Part of a small language model's weights: vocabulary 45647.
Each number is 50 + 15 x the weight over its row's rms, rounded and kept within 0 to 99. Layers, rows and columns count from 0. The size before them is the row's rms in percent of the matrix's.

# down: layer 3 MLP down (transposed), 2048x768, rms 0.0786, rows 122-152, columns 160-191
# gate: layer 3 MLP gate, 2048x768, rms 0.0801, rows 123-153, columns 160-191
# up: layer 3 MLP up, 2048x768, rms 0.0808, rows 123-153, columns 160-191
down122 102:71 58 38 72 50 56 48 83 58 49 52 37 31 63 15 54 53 31 75 40 41 45 67 36 70 31 63 40 49 43 54 65
gate123 098:12 73 46 46 74 39 35 36 59 53 41 37 25 59 39 40 34 55 24 70 42 47 68 61 79 49 39 68 58 42 27 46
up123 090:36 35 47 73 49 65 58 62 70 58 51 26 34 49 39 22 53 51 53 67 44 63 53 32 54 60 40 29 35 56 48 56
down123 096:85 62 22 48 86 52 33 69 25 38 75 41 46 48 66 58 60 55 58 05 78 28 64 49 63 35 70 66 21 36 45 48
gate124 092:46 64 60 53 27 39 82 16 61 56 61 51 29 47 38 34 41 32 59 49 43 38 50 43 42 53 61 72 40 45 53 37
up124 097:36 53 50 16 44 68 58 42 62 39 26 59 26 35 34 55 66 47 51 33 46 49 42 42 60 68 37 69 28 41 63 72
down124 100:51 62 58 59 71 76 46 97 51 28 56 51 29 40 13 50 36 47 43 39 46 49 40 32 49 64 59 59 18 62 31 73
gate125 097:52 54 57 35 21 55 64 59 31 46 45 65 38 57 50 52 41 60 51 62 42 36 43 56 65 55 39 52 67 40 52 69
up125 106:37 44 48 73 44 49 56 35 50 62 54 70 28 57 50 50 55 40 16 53 50 33 46 39 29 37 40 54 50 55 31 60
down125 100:50 94 56 53 64 26 46 44 41 78 12 50 12 50 21 62 67 51 39 49 37 42 51 36 48 32 53 53 52 39 44 31
gate126 118:43 65 50 65 29 02 39 63 77 70 38 45 38 39 55 48 48 63 42 28 60 53 53 46 66 39 52 43 57 49 47 71
up126 103:21 66 67 72 37 42 37 50 86 54 40 80 61 54 55 54 27 54 45 35 45 49 36 44 52 50 51 20 56 48 29 88
down126 111:46 23 28 58 43 60 67 71 43 39 49 56 75 74 69 56 73 20 33 31 51 47 37 58 41 59 50 42 61 34 54 56
gate127 099:50 49 70 53 40 47 51 74 51 56 57 45 60 65 62 64 70 53 36 44 55 35 64 57 87 31 53 36 41 60 50 59
up127 099:60 35 40 52 54 24 19 35 40 29 48 50 51 53 76 62 67 63 54 62 57 33 58 18 63 24 30 21 32 38 40 66
down127 106:31 48 32 73 51 61 50 60 67 48 43 55 42 32 60 36 65 49 43 54 38 63 65 50 52 53 66 57 27 35 65 68
gate128 099:69 71 46 70 60 24 42 58 51 57 50 49 52 68 79 62 29 61 14 50 52 59 74 72 80 57 37 57 50 65 45 19
up128 129:39 73 99 40 52 19 48 48 83 75 67 32 72 82 40 58 35 41 72 38 56 65 78 53 44 39 72 90 55 43 41 31
down128 104:57 61 41 62 46 29 77 34 81 44 61 54 47 54 52 65 39 47 46 36 39 28 58 49 43 56 45 39 43 57 67 48
gate129 110:64 58 67 49 45 49 38 23 22 48 52 57 59 39 71 37 47 52 58 53 54 38 42 50 31 55 62 28 40 40 24 29
up129 115:61 58 23 48 40 56 51 20 93 11 59 65 71 21 56 71 22 39 64 44 59 42 60 40 19 54 46 71 57 30 31 32
down129 099:53 56 28 61 69 43 48 47 54 26 47 91 72 53 46 49 37 81 51 61 42 83 48 43 36 82 70 58 66 74 40 26
gate130 099:61 28 64 44 48 42 46 28 66 62 32 47 48 50 59 60 66 88 35 53 47 64 49 52 56 52 26 26 70 44 34 51
up130 104:71 50 59 53 29 67 51 63 52 62 54 55 69 43 60 52 38 70 47 64 47 36 53 66 47 32 72 32 39 56 82 19
down130 102:62 58 71 55 40 75 42 64 35 73 41 37 39 59 58 63 20 55 62 58 54 57 53 48 52 90 39 32 26 36 62 41
gate131 107:70 38 62 73 49 29 55 50 63 38 32 47 65 79 79 54 64 46 46 51 50 69 50 28 67 31 34 41 74 69 44 51
up131 103:36 55 59 31 43 26 49 51 46 58 35 56 48 82 68 78 48 42 46 55 42 50 38 51 58 35 55 30 52 45 37 52
down131 100:23 55 51 47 62 40 42 39 66 42 44 43 82 56 34 59 68 41 36 44 39 48 62 81 57 50 53 49 56 46 35 41
gate132 100:54 73 28 61 63 29 34 50 42 71 35 44 45 51 39 34 56 71 84 47 85 64 40 46 50 39 61 45 62 44 76 43
up132 103:38 52 53 59 41 53 37 51 58 60 66 50 84 53 34 47 47 38 53 70 48 59 53 68 68 62 64 46 52 35 52 48
down132 102:73 54 87 37 25 38 75 74 16 53 30 60 35 34 52 41 84 38 20 51 65 47 45 28 26 52 41 56 57 58 48 68
gate133 095:19 70 85 38 41 26 41 46 69 41 46 36 38 18 37 40 45 55 54 34 51 50 51 79 50 55 45 49 30 25 68 15
up133 094:61 47 59 60 64 53 36 59 85 54 27 27 49 50 39 79 53 37 62 51 54 30 52 53 55 55 49 50 44 59 57 38
down133 095:48 45 33 55 55 60 62 59 44 19 35 52 28 83 78 44 13 42 71 43 53 21 25 47 31 62 49 56 44 35 68 53
gate134 103:22 61 29 67 62 61 78 52 45 56 59 54 72 68 60 33 48 65 54 49 36 32 59 48 57 50 56 38 53 55 24 58
up134 101:80 50 67 68 46 45 20 26 75 59 53 63 44 43 08 52 57 28 53 69 67 76 33 60 67 67 56 57 67 46 78 59
down134 103:60 50 48 65 59 31 42 65 51 63 62 47 59 65 38 37 47 49 57 39 50 51 46 65 42 66 46 46 58 66 00 31
gate135 102:49 46 75 26 62 50 49 41 46 52 34 51 44 32 45 28 70 66 16 55 33 67 50 18 92 71 58 53 55 52 49 47
up135 103:51 43 43 56 25 09 47 64 53 74 55 64 62 50 49 50 63 67 30 35 55 67 73 43 49 58 31 81 28 54 63 18
down135 103:65 52 36 89 42 47 24 65 38 33 37 29 26 63 28 60 60 53 28 49 56 46 29 80 36 52 49 32 32 71 51 50
gate136 097:73 33 80 53 39 50 54 30 40 25 62 28 75 43 38 50 56 42 74 41 56 69 64 78 47 42 33 46 54 49 48 29
up136 092:25 38 72 72 39 41 50 49 44 47 33 52 53 50 49 77 60 35 41 45 41 63 33 45 59 46 46 41 48 58 66 64
down136 096:55 36 52 41 62 31 37 47 37 79 69 23 47 68 43 34 43 46 32 61 43 47 56 44 45 58 59 50 56 52 60 70
gate137 103:61 56 58 56 54 62 33 48 43 67 62 62 30 58 31 88 42 36 44 66 37 40 43 76 56 74 19 48 51 41 72 35
up137 103:52 64 63 72 39 47 28 85 45 46 45 63 74 66 47 19 68 36 40 51 35 47 57 60 87 49 36 47 40 56 61 52
down137 102:23 48 50 58 32 57 16 64 55 59 30 45 61 67 39 54 56 49 44 33 49 52 36 32 59 37 40 59 66 43 52 66
gate138 117:47 50 69 21 56 46 36 32 42 64 75 37 61 29 34 52 35 53 39 77 49 41 75 51 51 35 39 72 36 41 56 38
up138 129:59 27 71 57 39 42 59 20 34 85 36 63 31 59 51 62 55 72 47 80 37 46 56 61 37 26 64 50 37 63 69 70
down138 097:53 41 64 23 52 70 24 43 60 48 35 40 49 50 43 68 40 62 83 27 38 38 67 48 73 40 51 46 61 41 28 39
gate139 105:32 55 60 21 36 19 38 48 56 38 17 78 64 70 29 36 48 67 24 44 85 54 43 62 60 49 38 36 34 46 62 19
up139 106:30 65 32 46 51 60 55 58 69 41 63 37 52 67 16 45 54 63 31 46 63 52 45 52 22 76 36 04 62 56 77 47
down139 104:55 51 32 45 40 24 48 57 29 40 63 29 09 41 62 37 69 37 46 56 58 63 87 56 65 54 65 52 58 59 47 61
gate140 110:52 59 63 51 56 61 57 54 49 48 74 23 44 52 56 73 63 71 35 71 52 39 45 74 62 70 68 64 48 81 52 23
up140 108:59 49 61 26 66 43 22 64 32 59 63 44 64 54 37 74 58 64 56 41 47 45 26 62 38 36 35 44 38 57 64 42
down140 106:65 53 41 40 68 52 46 45 51 56 52 23 90 56 64 41 46 41 26 53 66 52 47 54 61 24 28 49 76 42 55 83
gate141 098:55 75 48 74 43 41 50 58 40 61 22 33 42 68 31 75 25 42 16 76 57 49 46 40 62 45 71 67 49 57 50 59
up141 093:52 47 41 35 51 42 58 52 63 64 34 29 33 72 41 43 43 81 14 42 47 34 52 15 75 47 22 32 40 57 50 68
down141 092:54 71 63 76 72 56 51 42 33 44 48 31 55 73 34 43 66 44 16 17 30 43 41 51 38 74 09 21 50 48 79 71
gate142 107:21 42 45 71 32 64 79 61 74 62 67 20 59 47 37 54 35 55 26 54 59 34 36 57 39 42 05 61 58 24 42 59
up142 103:45 50 33 72 39 41 70 68 45 60 62 50 44 30 54 59 33 61 29 61 65 64 24 67 46 64 46 71 54 44 46 53
down142 102:26 64 40 43 39 45 51 47 44 56 58 50 67 46 33 67 68 40 58 29 55 46 65 53 46 31 47 59 41 65 51 46
gate143 095:46 68 29 39 59 29 41 56 57 62 59 85 52 44 38 60 69 48 41 44 48 37 54 38 56 33 56 85 59 43 54 88
up143 104:28 37 59 44 34 52 28 59 31 49 14 78 56 50 43 64 53 73 57 23 44 37 59 52 32 46 53 68 53 53 55 33
down143 104:43 63 42 40 36 45 48 70 33 55 73 62 45 59 38 52 53 41 52 41 38 47 65 61 27 56 53 50 44 76 69 38
gate144 106:46 54 32 78 71 68 19 29 44 57 80 22 30 44 91 44 36 54 36 65 61 46 41 49 42 37 07 67 44 43 43 48
up144 103:46 53 35 51 54 79 47 65 55 77 53 49 40 54 27 41 47 32 22 36 42 39 57 62 51 56 59 44 68 54 47 37
down144 099:49 48 43 57 61 29 51 41 42 54 49 87 39 27 68 56 72 50 42 40 57 40 55 37 28 59 44 27 26 55 50 77
gate145 091:33 62 66 46 37 66 76 22 60 65 96 06 64 42 71 54 49 58 70 58 28 32 58 33 56 52 69 56 52 60 47 71
up145 088:67 62 57 36 72 52 46 66 42 39 39 72 44 59 57 63 67 85 45 67 37 30 83 47 35 51 17 39 43 41 50 27
down145 099:34 55 57 56 28 13 47 50 32 38 55 38 67 49 45 52 76 63 56 42 50 41 40 02 69 44 31 41 30 62 55 38
gate146 100:54 75 52 40 34 47 23 30 43 54 58 42 31 83 79 43 60 56 55 48 48 38 57 30 55 31 47 34 36 58 52 59
up146 093:74 53 31 66 65 42 63 48 43 43 52 19 43 60 44 58 40 16 49 55 72 57 38 69 60 82 54 80 59 57 53 76
down146 099:55 40 37 76 41 57 87 39 52 61 59 59 22 55 47 41 62 00 75 72 40 80 51 69 58 79 60 32 57 41 39 69
gate147 099:24 86 79 25 41 20 58 54 27 48 51 61 63 32 32 59 48 56 54 54 74 63 43 62 28 71 82 53 60 36 72 45
up147 105:48 50 51 53 47 55 48 64 52 44 45 60 72 30 60 56 61 53 46 59 36 17 44 43 31 51 45 60 28 36 50 53
down147 101:76 62 48 37 45 70 39 95 49 29 37 60 60 47 60 46 34 56 45 31 50 63 44 41 51 63 39 49 67 24 30 51
gate148 100:37 44 61 55 44 76 77 45 72 33 56 62 46 52 43 41 45 52 20 44 74 79 31 36 49 60 24 39 37 57 54 60
up148 102:70 47 69 39 29 47 25 65 42 58 79 62 68 56 79 67 63 53 53 53 24 62 60 36 52 49 88 60 58 28 78 56
down148 101:39 71 77 63 31 68 60 42 60 65 57 50 45 55 53 42 70 71 76 42 41 64 55 67 67 58 49 59 51 52 48 46
gate149 090:36 54 36 54 41 32 57 29 14 58 37 56 37 75 64 24 26 64 61 54 65 50 39 62 47 12 42 66 42 50 58 34
up149 085:28 39 36 64 64 54 69 32 59 42 48 24 32 70 55 64 55 40 58 60 98 49 40 33 54 51 37 77 36 56 61 51
down149 098:25 52 47 60 44 34 52 32 56 49 70 19 41 41 45 37 67 36 56 29 60 52 54 53 63 43 21 53 45 35 68 59
gate150 107:55 61 68 69 46 34 67 57 36 53 37 67 47 50 44 45 39 41 12 50 38 28 25 47 62 47 47 44 58 58 66 45
up150 118:63 29 56 23 53 28 32 65 25 48 15 53 59 63 54 50 27 36 53 71 42 48 39 48 70 43 78 16 24 44 47 61
down150 106:36 45 51 50 35 47 82 39 51 51 33 77 57 51 57 79 46 57 34 54 37 72 57 62 73 27 71 41 36 66 57 30
gate151 108:49 42 60 41 51 63 63 71 72 47 44 48 45 72 57 59 23 13 30 64 44 25 43 41 65 65 49 41 66 47 66 54
up151 105:79 56 75 61 52 63 40 46 59 63 76 55 68 59 42 68 48 54 50 25 35 40 79 59 28 13 22 53 30 34 69 22
down151 104:47 63 69 55 55 46 33 31 34 54 75 71 69 59 68 54 36 26 50 36 39 58 69 61 45 49 23 73 79 53 57 31
gate152 110:43 56 44 53 58 76 44 56 75 52 37 41 54 31 39 43 31 35 51 54 59 62 50 35 39 33 47 56 25 30 51 34
up152 106:36 58 36 41 67 74 60 66 34 52 51 56 75 54 63 14 49 55 37 71 68 48 55 53 48 47 64 68 29 78 45 51
down152 101:40 53 33 46 63 68 55 45 43 55 52 45 58 13 63 20 67 57 36 26 59 50 39 36 68 50 27 57 57 77 60 46
gate153 095:60 30 73 65 47 61 56 26 62 63 68 30 66 33 53 46 42 51 46 54 58 39 61 75 59 55 47 43 50 58 26 46
up153 100:18 44 58 57 56 72 47 48 57 37 52 39 68 63 50 33 49 33 67 71 47 44 47 41 54 59 63 56 55 45 78 32